{
  "hidden_size": 64,
  "num_key_value_heads": 2,
  "intermediate_size": 384,
  "vocab_size": 2048,
  "norm": "layernorm",
  "bias": "all",
  "tie_word_embeddings": true,
  "init_std_o": 0.0992,
  "init_std_up": 0.114,
  "init_std_down": 0.114,
  "optimizer": "soap_variant",
  "warmup_steps": 200,
  "schedule": "wsd",
  "doc_mask": true,
  "max_steps": 3988
}
Each number is 200 + 20 x the weight over its row's rms, rounded and kept within 0 to 999. Layers, rows and columns count from 0. The size before them is the row's rms in percent of the matrix's.

# layer 5 attention query, 64x64, rms 0.0796, rows 44-63, columns 0-63
121,189,203,187,226,171,195,195,181,210,213,217,209,196,185,174,180,175,181,221,191,204,166,215,152,197,200,226,190,187,197,181,177,154,196,213,169,184,201,177,189,220,173,173,204,222,204,199,218,161,194,187,194,164,206,213,190,175,167,185,218,221,225,172,199
101,177,214,189,205,212,177,195,194,218,177,204,206,202,158,215,227,225,191,216,229,190,178,210,184,206,217,189,219,142,162,178,192,218,191,195,233,208,205,180,186,202,194,210,199,189,198,204,189,198,209,210,169,248,258,218,205,182,212,217,194,182,174,206,198
131,174,198,221,179,201,182,183,197,195,178,214,158,193,204,191,224,190,186,136,179,177,195,182,195,201,194,166,171,214,181,171,188,176,186,178,204,202,190,180,176,221,187,169,160,196,174,194,218,185,185,185,182,201,199,212,177,197,170,227,180,202,203,215,178
108,200,223,177,179,208,188,178,181,240,228,216,178,186,180,188,183,226,227,181,191,181,189,216,233,203,177,161,220,215,211,213,210,184,240,190,179,172,204,174,212,191,226,195,162,188,221,157,186,215,222,188,184,205,208,188,182,223,185,204,186,193,193,222,197
105,188,185,221,201,175,225,188,222,219,177,181,192,223,244,191,191,156,206,206,193,226,185,210,203,184,206,203,201,210,159,201,210,214,224,198,197,227,194,195,165,225,180,191,174,200,191,149,174,197,185,196,225,178,201,194,195,185,245,230,182,209,172,196,204
111,198,187,208,200,235,203,220,186,204,239,212,220,210,239,238,213,225,169,239,209,193,193,198,204,243,187,170,200,197,204,235,203,235,192,181,184,191,224,189,229,191,173,202,214,221,205,233,199,219,200,201,189,174,204,195,218,213,204,191,191,196,175,194,245
115,201,195,146,171,200,176,212,184,197,194,237,205,228,224,177,218,177,171,204,152,205,229,211,187,190,212,201,183,161,207,206,184,203,226,198,191,230,203,203,182,192,204,212,194,161,164,174,228,220,212,202,230,192,191,188,187,195,203,196,194,207,202,205,162
115,237,182,202,225,203,245,209,231,182,196,196,218,178,209,195,203,216,219,205,213,172,245,199,219,233,213,212,204,183,177,238,202,203,233,207,231,206,224,193,180,203,201,203,199,201,199,239,185,201,227,229,207,204,191,190,198,235,218,183,213,209,248,192,202
108,209,195,208,222,184,179,188,223,210,219,211,220,167,192,214,198,212,184,208,142,234,223,200,193,194,182,195,211,196,205,191,197,190,194,202,198,182,231,184,233,180,224,230,228,200,207,238,207,209,208,189,224,180,192,198,211,188,245,231,184,197,180,247,226
112,193,184,187,193,216,216,203,175,225,183,212,217,169,194,216,201,190,177,203,211,193,177,172,211,229,176,183,197,145,189,154,173,170,192,206,175,198,198,173,204,187,209,167,183,214,181,228,217,186,197,210,191,214,168,178,219,230,187,158,195,186,187,191,188
117,213,205,186,215,193,189,235,206,230,178,203,186,193,205,202,212,202,235,181,162,245,198,196,193,222,219,226,202,198,198,198,176,186,193,232,227,178,246,219,224,217,230,225,195,189,194,230,209,218,216,227,172,206,190,233,190,175,174,195,190,182,218,185,219
132,197,183,187,196,174,179,187,196,189,198,197,172,191,193,209,194,201,164,182,179,172,205,198,159,178,209,218,200,204,205,169,172,183,174,182,150,232,185,146,206,192,179,204,173,177,179,216,179,170,191,201,189,156,187,189,196,198,178,204,197,192,188,209,217
106,177,166,211,232,206,209,183,235,214,180,203,238,202,207,187,211,174,204,218,224,203,223,202,186,174,208,225,209,210,203,191,168,191,213,211,233,193,210,195,174,228,213,183,182,221,204,184,173,213,225,241,211,234,209,220,183,230,169,207,215,195,219,169,222
102,172,196,197,171,209,196,182,207,196,204,236,206,190,188,216,228,205,218,238,209,230,199,216,170,167,216,209,222,227,176,190,193,188,230,177,231,166,184,195,216,212,237,199,215,207,216,189,221,203,175,243,201,201,235,218,194,207,226,183,224,194,220,222,209
128,223,226,207,212,211,192,223,183,180,214,188,213,211,219,192,221,231,252,199,191,199,214,210,214,176,216,208,207,173,216,252,168,212,211,209,191,205,219,192,221,197,203,226,183,205,218,212,218,208,195,185,192,165,226,187,224,240,223,219,234,205,181,231,185
093,214,198,232,209,193,227,241,190,187,229,195,193,169,181,209,184,192,199,206,201,220,247,193,157,204,188,192,187,168,159,196,190,190,193,193,211,214,184,208,198,180,210,189,211,237,193,205,185,218,203,153,232,176,168,182,183,192,204,211,195,191,175,181,170
110,204,220,189,186,199,213,192,214,213,190,201,165,176,188,150,235,148,225,200,175,210,221,186,210,177,179,169,216,191,186,169,201,193,203,186,194,166,224,176,158,182,207,177,172,199,185,218,184,210,204,232,186,175,211,178,182,211,187,198,197,207,195,189,201
100,178,223,202,207,210,229,192,191,271,197,179,202,201,203,215,183,187,173,166,201,199,195,202,179,179,204,217,174,186,200,193,187,217,207,162,225,204,179,216,221,210,194,190,167,181,164,239,180,190,200,217,194,195,202,207,208,213,166,197,165,206,164,198,185
102,176,167,192,215,185,167,167,195,184,185,194,201,204,181,218,186,171,215,209,223,225,185,222,203,196,178,177,210,198,248,196,176,199,168,173,190,150,204,189,231,193,197,219,202,184,222,225,176,204,222,196,202,160,190,217,201,201,169,218,219,208,175,196,199
129,191,223,243,228,225,210,231,218,196,199,207,198,181,192,214,234,229,220,238,213,143,216,229,200,193,219,176,207,204,209,226,217,203,193,211,227,204,219,212,183,214,236,212,187,185,242,189,195,221,189,195,221,216,196,190,217,232,211,214,196,210,193,185,212
# layer 5 attention key, 64x64, rms 0.0803, rows 44-63, columns 0-63
136,228,183,202,220,168,188,163,189,236,226,186,211,224,186,172,163,191,223,218,238,186,175,173,196,171,214,217,206,175,228,204,233,195,200,195,192,190,186,214,248,178,206,232,227,212,194,204,202,201,192,203,210,196,225,203,200,213,219,182,223,192,187,200,223
111,184,212,205,182,231,198,239,190,234,181,173,199,210,190,217,208,158,220,166,186,224,198,187,177,201,225,215,207,209,208,170,225,223,206,220,229,208,203,215,190,180,215,205,174,195,160,233,190,214,191,218,164,210,190,217,173,194,200,217,192,197,153,209,202
122,196,198,249,196,194,223,194,214,218,186,223,174,227,205,212,211,219,220,218,181,178,208,172,185,234,201,173,180,184,185,193,218,223,198,174,184,180,205,205,190,237,206,224,180,173,215,229,194,186,208,196,170,230,203,190,198,260,181,200,176,214,199,204,182
110,157,200,199,181,197,211,216,198,213,208,207,191,204,244,203,183,220,188,215,201,201,213,198,156,188,202,194,211,207,209,222,207,226,207,189,198,201,223,194,183,210,209,192,198,179,194,191,156,200,201,172,266,228,223,186,186,215,230,242,243,200,198,216,182
119,236,229,216,202,183,174,170,195,187,212,216,206,205,189,190,230,180,174,181,162,179,215,194,202,165,222,180,207,194,185,169,231,207,207,224,168,196,195,213,190,218,197,205,223,209,206,165,189,219,180,194,188,188,217,215,217,222,164,245,206,230,198,221,185
129,193,205,139,174,201,232,205,190,186,148,197,200,200,194,220,183,189,221,188,180,237,189,187,231,182,215,166,191,199,233,210,208,239,202,216,178,212,186,193,209,190,194,194,199,202,216,175,196,196,179,203,218,230,163,198,220,228,197,196,188,186,210,200,233
133,196,205,209,214,205,153,191,188,195,206,217,184,221,191,219,227,237,198,206,201,207,210,178,226,207,203,190,177,234,178,203,196,194,204,188,210,197,221,150,185,193,237,214,202,144,177,160,224,182,197,238,205,176,188,183,193,173,191,201,214,206,223,200,194
120,202,206,195,219,204,231,201,234,175,220,195,208,148,221,150,201,213,204,192,212,218,264,187,233,194,199,208,200,188,189,218,183,193,196,189,207,194,160,213,206,221,186,202,178,201,203,178,209,215,195,193,179,193,164,208,162,171,206,208,207,221,192,195,182
120,150,186,211,245,180,179,191,193,187,202,198,210,211,186,204,209,206,198,190,207,254,183,188,197,205,224,170,230,210,180,222,207,196,196,206,191,239,208,184,199,149,203,197,206,207,238,212,174,156,169,212,178,199,197,214,221,191,201,210,190,177,210,190,201
113,206,218,162,199,228,205,203,173,180,208,185,216,175,231,208,196,206,207,191,219,212,185,164,225,199,184,183,207,185,228,200,200,196,211,190,196,196,201,221,213,140,194,190,168,175,163,236,191,198,204,206,205,246,206,213,192,208,203,141,201,211,207,200,190
115,193,187,218,204,194,169,206,204,187,204,207,210,214,217,205,180,254,229,188,181,203,174,206,193,204,230,228,205,170,204,197,191,195,198,200,184,173,217,202,217,230,212,183,223,197,194,252,220,177,198,217,140,191,194,190,231,185,209,195,186,158,184,207,216
130,218,227,227,215,164,205,192,210,226,212,215,210,216,181,193,192,197,232,204,187,210,204,208,220,212,218,180,188,210,211,227,231,235,204,195,162,239,190,185,209,172,190,174,179,204,208,215,160,146,217,214,190,168,196,194,174,209,187,224,189,212,198,212,223
109,199,209,221,233,206,224,200,205,217,172,232,195,216,208,158,206,183,184,214,205,192,214,199,209,171,218,226,185,184,214,155,190,206,196,212,214,158,195,215,218,190,197,184,216,179,178,185,191,220,206,207,164,199,202,224,146,218,202,200,239,208,178,169,214
110,184,218,182,203,211,182,215,167,244,184,243,174,235,200,212,203,194,218,199,235,219,173,223,170,188,215,196,224,192,177,215,215,175,184,190,257,203,161,183,194,203,205,176,213,198,192,205,218,210,176,221,217,205,218,210,204,220,200,193,222,212,178,192,208
141,190,194,211,158,216,167,224,202,189,172,201,227,192,207,190,229,197,246,215,194,231,198,199,209,207,185,188,203,239,194,241,219,190,209,168,204,183,188,198,197,199,197,188,170,195,221,158,190,205,184,192,203,165,216,198,190,203,229,217,217,190,213,250,217
104,211,215,222,199,214,213,167,198,161,225,185,183,189,187,203,198,201,207,177,222,169,228,199,237,227,191,175,204,210,216,235,193,184,150,209,223,212,215,184,186,177,217,226,204,196,216,224,190,222,195,188,179,197,207,204,211,187,237,159,207,186,198,171,172
109,248,238,209,239,177,212,220,200,165,202,188,192,204,211,184,172,238,195,166,199,223,200,195,165,198,193,171,209,199,191,195,190,207,205,184,201,161,189,219,205,205,244,209,178,166,228,209,207,223,192,179,183,197,209,191,181,181,177,187,220,198,176,199,190
102,216,192,183,172,206,220,217,232,205,204,187,216,231,205,221,235,211,183,178,173,183,190,183,196,198,229,222,188,178,223,163,190,227,224,192,200,226,152,209,194,216,191,200,181,171,197,246,173,189,179,199,180,195,193,181,211,195,199,189,235,183,211,176,180
111,184,201,193,218,199,231,186,180,174,191,186,192,223,207,222,199,194,236,221,211,256,178,201,213,206,223,181,186,231,196,174,218,197,203,195,178,196,211,180,220,194,172,167,230,228,220,208,175,203,231,188,212,180,222,175,143,198,196,204,212,192,199,199,208
131,193,217,232,204,204,198,224,217,194,164,198,203,167,219,210,215,211,207,217,212,160,222,203,162,186,188,172,182,223,202,204,215,230,183,214,228,216,199,196,182,212,191,162,197,193,212,179,224,203,212,175,206,223,173,236,155,236,233,212,207,189,193,196,201
# layer 5 attention value, 64x64, rms 0.0796, rows 32-63, columns 0-63
094,184,185,165,253,199,224,190,152,182,209,194,178,205,199,208,188,213,187,179,213,160,176,195,220,184,185,163,219,205,208,188,224,188,176,186,216,197,199,191,199,191,164,207,207,205,179,171,204,194,192,173,188,222,178,221,212,214,171,177,194,224,191,231,224
098,225,199,180,197,173,210,173,232,168,156,180,184,225,217,190,238,189,208,205,204,178,191,192,183,189,178,192,191,186,187,183,215,172,183,175,180,197,180,175,205,197,171,167,222,226,166,188,197,178,203,199,208,195,187,199,173,202,201,243,166,221,211,180,196
078,198,207,220,214,203,170,202,200,170,205,205,204,193,191,207,222,190,188,193,202,244,171,203,220,190,223,171,185,217,196,201,194,217,201,206,229,207,196,220,200,213,184,162,180,209,202,201,173,209,261,225,169,203,180,229,235,187,171,229,157,185,207,188,215
078,212,159,231,199,171,204,200,192,188,222,157,193,216,197,185,226,202,191,207,208,198,196,215,207,212,177,240,233,175,204,208,160,202,188,207,161,194,220,176,187,189,226,178,193,213,195,178,194,201,213,193,202,177,236,171,177,213,191,188,177,212,209,246,219
086,219,206,194,227,216,191,196,175,210,183,172,224,195,222,180,193,182,225,228,184,219,217,187,192,180,168,223,246,201,223,216,181,183,195,195,230,164,190,191,190,204,202,207,167,152,215,183,179,163,224,179,202,199,214,193,192,185,207,210,222,199,175,205,235
093,216,187,217,229,197,198,189,173,227,208,212,215,175,225,172,214,202,201,194,180,198,223,191,194,202,172,210,196,205,204,183,227,170,203,220,171,193,194,209,216,190,192,134,213,163,215,177,189,197,165,191,221,181,173,197,227,194,206,224,219,212,165,231,217
105,203,184,238,177,188,211,188,193,201,177,191,184,214,188,214,235,203,214,247,198,219,211,205,237,197,195,233,222,199,205,211,226,209,169,222,226,226,185,184,214,194,194,221,235,182,196,252,202,197,213,211,198,202,196,224,199,152,216,214,218,194,201,178,230
092,168,223,184,194,179,182,238,169,201,175,231,171,226,207,178,233,198,176,226,173,178,206,197,174,208,230,203,160,189,189,208,204,184,216,232,202,224,189,184,194,207,201,203,217,212,227,216,224,199,208,231,191,227,201,210,157,205,171,189,189,211,216,212,202
090,200,173,225,197,191,213,209,178,206,169,166,213,181,182,218,201,208,190,188,196,237,193,236,221,219,235,198,189,201,205,236,211,214,169,214,231,172,174,197,173,224,186,175,228,193,173,215,162,209,180,207,199,164,186,205,206,188,202,235,187,188,202,202,174
086,212,188,215,194,248,195,180,193,196,203,230,152,216,208,194,166,194,183,184,172,172,178,181,198,223,181,205,173,215,194,199,182,201,203,182,219,229,197,177,177,218,182,181,206,201,206,182,164,201,192,221,212,225,186,205,188,230,197,182,212,248,205,200,242
101,198,202,167,194,200,215,185,181,167,173,211,176,223,199,198,185,171,187,208,193,212,185,211,191,203,186,166,155,180,203,171,205,187,194,196,185,178,193,202,185,165,151,235,205,178,192,186,171,190,190,209,168,182,160,210,196,194,185,187,172,185,233,208,220
082,176,205,181,180,195,205,187,211,233,238,207,213,202,178,186,181,179,241,172,213,205,199,239,210,197,227,200,193,198,169,189,189,188,197,217,184,180,180,250,232,185,164,195,199,184,196,179,190,194,231,172,178,185,214,236,166,201,216,201,183,207,185,214,197
092,165,189,190,170,197,223,181,193,182,188,217,193,194,201,179,199,193,206,210,212,178,179,212,209,198,225,174,137,183,161,178,207,153,175,189,201,189,162,185,186,219,201,215,197,180,218,180,223,169,215,226,188,197,193,183,191,184,220,182,193,216,196,181,176
097,180,201,230,199,224,204,221,208,228,219,181,195,192,188,217,220,209,220,195,217,219,202,207,207,224,200,220,199,237,228,198,202,228,229,226,192,176,235,200,189,218,205,226,243,203,198,224,199,200,228,221,170,184,221,216,221,178,200,175,222,224,254,207,195
076,196,224,188,219,201,209,186,197,210,204,197,217,239,178,247,202,145,208,228,209,218,206,202,169,182,194,243,183,215,189,218,205,235,215,206,185,241,200,169,219,207,196,215,195,180,198,194,185,220,225,220,187,220,211,214,192,199,200,196,217,212,203,243,173
087,194,208,191,201,201,182,184,157,209,200,198,231,164,198,211,193,202,168,196,176,192,234,223,200,189,214,151,173,222,208,199,190,196,180,149,186,204,189,158,227,222,201,190,178,204,165,202,194,187,182,207,199,196,188,191,174,186,209,155,186,173,186,197,199
090,196,202,174,200,183,216,231,219,215,149,193,185,224,180,184,126,223,189,210,184,187,182,210,179,184,192,195,203,205,195,186,220,184,196,172,188,195,221,151,185,165,229,215,185,193,216,200,179,211,176,200,181,181,202,196,212,213,191,194,189,220,211,211,200
089,191,186,233,178,196,189,205,188,208,201,217,210,205,209,229,221,214,208,202,186,227,197,175,209,215,190,202,208,242,185,227,198,152,234,176,199,230,185,169,162,185,241,182,242,193,183,176,212,190,212,203,182,230,184,180,217,203,206,205,177,190,204,183,175
095,186,193,178,220,194,195,175,219,190,191,207,201,187,219,190,227,207,230,230,174,252,194,216,214,219,239,206,242,211,210,203,224,236,173,207,236,219,181,224,228,227,188,173,204,181,214,195,198,208,204,218,201,176,175,199,184,185,187,185,198,225,188,223,182
089,204,195,238,203,188,210,213,250,221,179,241,221,201,189,187,223,223,210,194,197,230,178,232,183,189,170,152,178,185,208,223,220,201,233,210,213,230,192,214,203,181,217,219,200,185,205,221,179,188,214,168,195,224,196,187,202,201,171,180,214,195,179,210,191
077,137,190,203,184,216,212,196,213,213,205,229,198,237,233,167,169,218,237,189,220,196,177,182,239,212,203,220,200,195,216,196,240,193,192,206,175,220,196,182,201,212,181,181,208,186,187,215,179,169,220,229,197,195,191,205,204,162,191,194,184,193,189,215,213
079,189,149,188,165,179,189,176,167,205,196,200,186,182,193,212,187,218,216,188,162,185,213,231,210,172,206,220,148,205,197,178,184,211,201,185,210,205,191,190,233,180,216,192,228,214,189,180,185,177,184,188,195,225,192,175,196,206,181,187,195,173,237,212,171
087,230,181,189,198,185,208,220,171,226,207,196,217,180,208,177,207,182,200,217,251,236,179,188,181,187,208,203,208,198,193,207,205,212,187,178,225,202,246,200,256,222,195,178,180,202,196,204,182,230,202,186,205,201,179,190,173,196,223,224,191,222,208,198,246
096,223,190,208,194,221,188,202,172,189,192,222,177,193,218,248,211,201,236,197,201,171,174,195,201,236,182,203,192,205,179,170,207,216,192,165,207,243,209,230,194,198,190,216,222,225,196,198,152,188,232,197,174,202,193,229,190,207,194,170,205,212,167,191,195
087,198,235,190,189,196,227,177,187,218,215,199,236,204,192,174,177,215,240,175,202,197,196,204,186,201,221,171,204,225,171,202,179,205,214,207,191,244,226,206,186,212,218,193,181,187,203,201,180,180,182,166,222,194,266,201,218,203,220,217,218,209,213,196,225
086,194,231,234,216,195,215,213,199,192,206,237,205,187,202,208,186,185,186,166,200,221,198,214,242,235,173,200,219,178,196,202,198,237,167,237,214,186,198,171,255,201,213,216,197,219,192,197,202,211,189,210,180,201,179,223,190,203,190,181,163,172,220,206,181
098,192,219,221,191,179,204,189,208,215,177,199,214,174,180,232,216,214,221,184,193,200,196,178,201,174,209,184,163,184,200,203,194,244,241,199,208,191,217,200,214,201,198,235,191,237,217,161,222,169,198,231,163,170,215,221,168,173,199,201,176,202,207,194,185
076,224,219,178,224,235,202,195,223,239,240,204,261,184,182,194,232,225,224,229,226,201,199,218,194,184,209,210,181,191,212,194,220,230,201,214,198,201,189,229,166,187,206,202,206,179,230,205,173,209,202,175,202,195,204,184,208,210,179,234,206,205,204,180,200
074,173,192,178,183,220,208,205,186,193,207,188,182,225,204,213,224,185,202,232,192,208,201,241,204,221,219,212,157,209,174,170,193,219,197,212,187,200,243,152,212,217,227,190,242,190,213,210,187,190,214,236,175,197,196,171,196,201,183,176,203,206,191,164,201
104,176,181,170,155,200,183,210,192,222,216,209,170,203,190,193,189,190,195,221,195,219,224,179,202,185,202,160,167,231,185,178,205,207,192,225,199,196,214,166,177,207,204,198,214,210,191,214,190,184,220,187,212,184,215,240,202,213,154,178,215,203,182,249,175
088,226,202,236,182,239,204,196,257,191,232,195,188,228,203,210,191,208,198,200,179,235,209,208,195,179,225,174,202,169,198,232,199,199,218,206,223,193,245,224,199,193,225,197,192,232,210,201,213,205,165,207,171,207,197,197,212,217,168,230,210,189,206,189,200
093,177,174,218,193,213,194,172,155,203,154,197,178,204,195,187,166,195,214,176,223,163,209,206,183,190,201,181,199,205,203,212,205,248,231,206,206,214,216,196,193,154,195,160,183,225,216,214,212,179,221,197,199,178,214,184,203,200,181,187,175,219,184,180,194
# layer 5 attention output (transposed), 64x64, rms 0.0979, rows 32-63, columns 0-63
102,207,237,184,148,172,173,159,228,207,173,191,212,201,209,166,206,197,223,222,183,228,184,191,198,188,220,237,199,215,197,196,209,182,203,191,164,193,208,210,195,188,200,188,182,203,225,205,199,209,178,203,208,193,218,190,201,188,233,239,232,164,209,207,172
099,199,180,223,212,204,196,199,205,214,239,218,211,209,179,200,212,198,209,181,182,188,211,230,174,230,234,171,250,185,209,208,168,214,212,211,207,204,219,207,190,180,229,214,221,171,220,160,208,228,213,198,216,196,198,225,224,164,208,236,210,178,214,197,181
084,179,184,177,182,205,200,203,231,199,228,196,183,233,169,213,199,225,224,213,191,156,249,222,162,230,185,202,177,199,189,194,193,217,213,216,200,189,206,181,235,182,170,222,209,210,195,203,222,195,189,182,206,208,185,160,202,207,238,214,226,204,188,182,188
088,212,186,236,193,200,189,207,186,225,210,213,185,194,226,216,187,173,212,187,182,210,222,203,169,191,213,173,185,213,199,182,233,199,197,189,233,193,155,201,223,224,178,203,195,179,195,185,183,212,148,207,172,223,203,241,207,161,199,215,187,195,196,164,219
085,210,178,241,167,162,222,178,218,213,219,224,156,226,190,234,196,181,177,161,206,208,195,183,203,204,210,193,179,205,183,152,167,202,184,218,196,194,191,215,202,202,191,208,200,221,176,212,192,224,159,234,193,193,196,191,180,185,187,201,178,208,207,194,196
088,209,197,189,171,222,205,177,231,220,174,195,184,239,180,199,215,187,207,215,232,186,201,214,222,227,223,179,194,188,207,185,184,187,226,236,227,189,193,218,197,218,215,214,181,183,160,215,200,199,209,224,161,241,218,221,189,190,174,199,197,197,219,165,175
101,208,187,177,194,192,211,224,214,214,238,228,187,191,207,187,183,207,186,197,163,216,195,195,177,227,214,167,209,172,208,226,198,194,240,183,205,181,208,204,195,180,195,186,186,248,188,183,171,158,225,180,195,187,204,191,198,233,206,240,183,187,220,190,167
092,208,192,230,186,224,238,174,201,203,187,188,232,202,194,219,165,188,199,178,216,240,199,208,219,203,173,180,243,191,196,219,183,198,196,197,209,177,193,177,222,182,208,177,209,183,182,195,172,177,192,169,207,184,203,189,251,223,236,182,202,176,188,195,179
100,189,231,174,203,195,171,192,216,228,253,258,199,218,185,209,206,196,202,221,191,164,209,205,189,210,171,185,227,220,204,202,197,191,234,202,178,209,203,180,231,200,211,193,169,201,218,199,233,189,229,216,171,196,216,181,206,209,212,193,209,224,195,210,234
101,230,195,183,167,195,210,213,219,174,199,184,216,187,184,186,241,191,223,189,190,225,242,220,221,144,197,183,181,173,208,175,209,191,205,202,181,176,220,215,176,213,222,204,178,178,172,210,206,179,186,164,205,169,216,190,196,173,193,209,196,192,216,192,181
097,234,181,192,165,196,183,176,210,191,227,180,204,180,197,205,213,203,227,180,179,204,222,205,195,219,196,197,201,224,216,220,179,228,203,173,171,195,191,192,203,204,236,185,194,221,191,234,219,220,243,173,211,224,223,193,205,171,200,182,216,215,198,157,156
091,212,222,209,240,185,201,207,198,178,165,228,213,215,209,200,231,205,207,197,191,226,186,184,211,227,205,199,224,210,205,218,195,229,209,178,251,231,224,147,193,181,194,218,206,230,206,211,230,213,189,203,222,198,194,172,228,196,215,207,211,177,182,174,221
090,218,194,195,215,235,170,188,200,179,207,191,254,225,184,197,197,166,156,195,173,204,189,200,188,206,160,232,228,181,203,194,173,213,216,188,197,219,226,208,211,192,201,174,212,223,185,225,189,218,188,182,202,225,218,189,205,208,188,175,154,185,188,197,218
101,217,208,206,191,194,221,199,200,203,196,226,191,200,232,225,185,207,229,210,209,186,221,202,217,178,194,178,204,194,150,246,243,216,224,205,244,221,207,213,210,214,201,203,172,240,208,214,214,242,201,212,216,222,216,216,196,201,184,200,190,218,172,191,233
086,204,237,193,198,215,232,204,222,189,201,168,216,143,207,164,205,227,211,197,176,199,201,192,219,211,210,167,225,216,189,175,204,152,196,184,201,175,197,202,188,206,205,198,209,233,189,211,174,249,158,194,199,206,192,180,203,203,214,201,194,229,211,197,207
091,168,187,152,210,192,192,184,193,220,205,204,218,216,183,190,181,177,202,189,211,186,174,198,212,166,221,237,207,232,195,177,189,200,242,233,180,209,166,193,186,188,178,200,178,183,216,204,199,216,164,163,180,217,202,179,220,220,202,182,209,239,203,207,187
095,207,198,198,199,205,217,183,218,218,205,167,166,155,215,227,220,195,210,198,221,196,222,175,213,191,195,181,223,239,209,230,189,212,227,202,163,247,192,241,210,224,151,189,200,215,197,216,206,183,198,204,206,219,205,225,227,185,193,195,206,184,208,214,219
093,180,198,201,202,214,215,199,197,212,196,195,186,182,184,220,205,200,186,221,178,184,199,222,179,193,211,209,233,155,218,216,228,208,202,215,197,172,232,190,231,192,187,223,171,194,205,258,166,202,171,220,173,208,221,231,210,218,195,171,158,205,196,207,180
091,215,240,225,196,177,198,199,195,253,212,202,213,219,206,201,206,201,160,165,204,155,205,214,212,202,179,186,179,224,184,188,189,198,240,189,207,193,222,183,197,162,212,185,194,193,190,212,190,197,179,193,190,236,186,199,185,219,217,233,204,167,172,205,226
099,206,188,169,181,206,168,214,162,199,185,208,204,205,225,220,203,228,191,159,210,202,212,177,200,221,227,214,204,200,228,183,178,198,205,170,192,182,220,188,203,202,211,204,224,185,241,219,225,198,181,204,202,160,194,217,203,236,199,154,159,174,205,197,213
090,242,214,194,186,193,208,222,193,202,186,194,202,166,170,227,231,181,180,222,179,197,191,202,184,200,176,180,193,227,173,227,195,241,219,193,235,176,205,216,173,186,185,207,183,215,218,195,229,191,185,152,196,204,209,221,175,209,204,214,182,196,201,175,163
089,180,235,206,213,164,179,192,164,189,195,202,241,218,207,173,190,184,174,182,203,242,187,179,210,211,209,189,239,172,204,191,207,199,209,186,155,195,185,167,183,201,191,227,168,184,176,210,204,181,178,168,199,187,224,209,177,223,205,198,200,206,191,203,176
093,163,213,248,214,186,190,205,237,200,190,194,182,192,177,213,170,215,218,155,200,184,212,173,170,167,201,203,198,211,219,180,196,181,218,216,218,207,180,204,172,194,217,213,215,212,195,171,209,182,186,209,214,199,189,221,171,216,186,188,201,140,182,188,193
098,211,211,203,177,204,183,211,210,176,201,183,179,196,221,166,178,211,194,178,174,214,198,190,215,168,204,187,173,209,200,244,207,231,200,191,214,148,210,191,190,198,222,214,162,157,195,221,223,202,188,191,228,177,214,157,192,192,188,205,193,185,237,210,197
099,173,172,223,190,235,173,205,210,206,173,197,170,167,185,211,241,192,170,202,192,215,211,184,219,187,194,201,213,201,222,162,201,203,204,198,191,207,222,196,184,233,158,213,200,205,201,159,200,231,195,211,213,214,171,188,200,226,194,205,167,198,166,235,202
100,166,176,180,211,205,165,184,183,209,160,191,209,207,203,213,194,228,194,210,214,208,198,224,159,179,244,194,185,233,190,201,200,191,192,202,212,185,183,215,173,171,207,193,181,224,212,234,205,182,212,173,206,185,212,189,205,204,210,221,229,195,159,207,249
096,167,191,214,193,195,188,237,208,162,218,197,203,207,203,199,172,165,205,184,216,174,200,213,192,207,199,151,203,217,193,240,190,197,182,212,197,220,178,188,187,195,198,184,233,190,217,226,179,220,209,197,226,230,220,189,223,259,219,213,189,203,191,218,224
083,207,199,212,200,189,181,207,188,167,189,214,216,198,232,201,197,213,162,216,176,155,208,176,205,244,186,195,201,199,205,177,191,155,199,199,198,195,229,194,207,232,222,228,213,226,205,165,219,198,176,218,211,223,159,173,213,205,197,164,208,191,225,209,190
083,241,179,212,207,198,183,205,199,208,202,199,232,202,172,201,179,208,187,184,174,153,218,160,212,186,171,190,229,172,223,196,238,192,225,192,220,196,193,241,201,207,206,198,185,220,159,196,226,217,172,160,195,201,203,196,212,203,223,192,199,224,216,193,194
101,198,208,191,183,209,229,177,208,214,136,222,214,173,209,216,202,194,198,172,222,170,190,213,193,182,197,188,223,208,195,228,218,237,202,177,188,195,187,203,220,219,209,182,183,189,206,174,189,183,190,195,202,213,199,145,158,221,213,189,191,219,221,170,212
090,181,174,160,210,193,188,223,208,160,181,230,232,200,186,216,232,212,203,200,198,165,217,190,184,206,208,218,200,203,231,198,206,222,180,195,182,203,181,216,213,209,200,214,218,169,190,201,207,182,243,223,212,186,182,240,219,221,238,216,196,213,185,202,239
095,207,207,175,180,211,194,220,211,188,220,203,190,232,191,236,213,245,219,229,178,244,187,188,252,193,202,190,202,213,207,230,211,215,222,208,191,191,202,201,193,203,189,231,230,204,194,170,190,229,214,208,198,214,232,212,212,214,230,206,201,173,186,221,237
# layer 5 MLP up, 384x64, rms 0.114, rows 0-2, columns 0-63
092,202,208,180,215,190,226,199,196,217,215,239,203,181,229,192,210,164,199,173,210,201,153,211,174,175,199,229,229,181,169,200,186,200,233,205,172,166,201,174,178,198,210,203,195,223,227,209,183,183,210,199,183,224,214,213,210,175,190,199,233,212,162,217,217
108,226,189,207,229,200,171,188,209,232,226,220,190,148,204,214,200,241,178,173,194,186,191,161,212,175,192,215,205,199,228,203,205,231,197,179,217,186,193,198,184,208,197,214,182,224,199,215,153,163,171,193,221,187,199,196,202,185,196,213,199,160,194,189,189
098,234,249,179,236,203,183,208,187,203,235,196,229,219,198,220,194,206,189,163,228,208,231,217,199,185,203,219,205,236,183,227,225,189,186,221,192,191,220,226,247,208,211,239,201,217,190,210,217,207,196,198,197,189,212,197,192,242,200,212,181,208,197,187,208
# layer 5 MLP down (transposed), 384x64, rms 0.114, rows 0-1, columns 0-63
098,183,175,251,194,194,181,204,181,180,183,188,208,200,196,173,234,203,228,195,171,232,193,177,215,210,199,182,178,211,189,210,226,228,180,183,212,222,203,200,219,224,208,180,225,215,165,177,223,203,204,221,181,142,183,185,196,215,217,211,184,222,204,213,200
104,205,175,197,215,198,196,188,229,213,224,163,162,220,167,207,223,200,194,229,210,195,162,162,217,193,207,184,216,218,197,190,225,194,201,194,211,186,194,194,159,193,207,181,231,201,199,160,218,220,204,171,177,225,193,210,193,202,229,180,182,248,194,194,191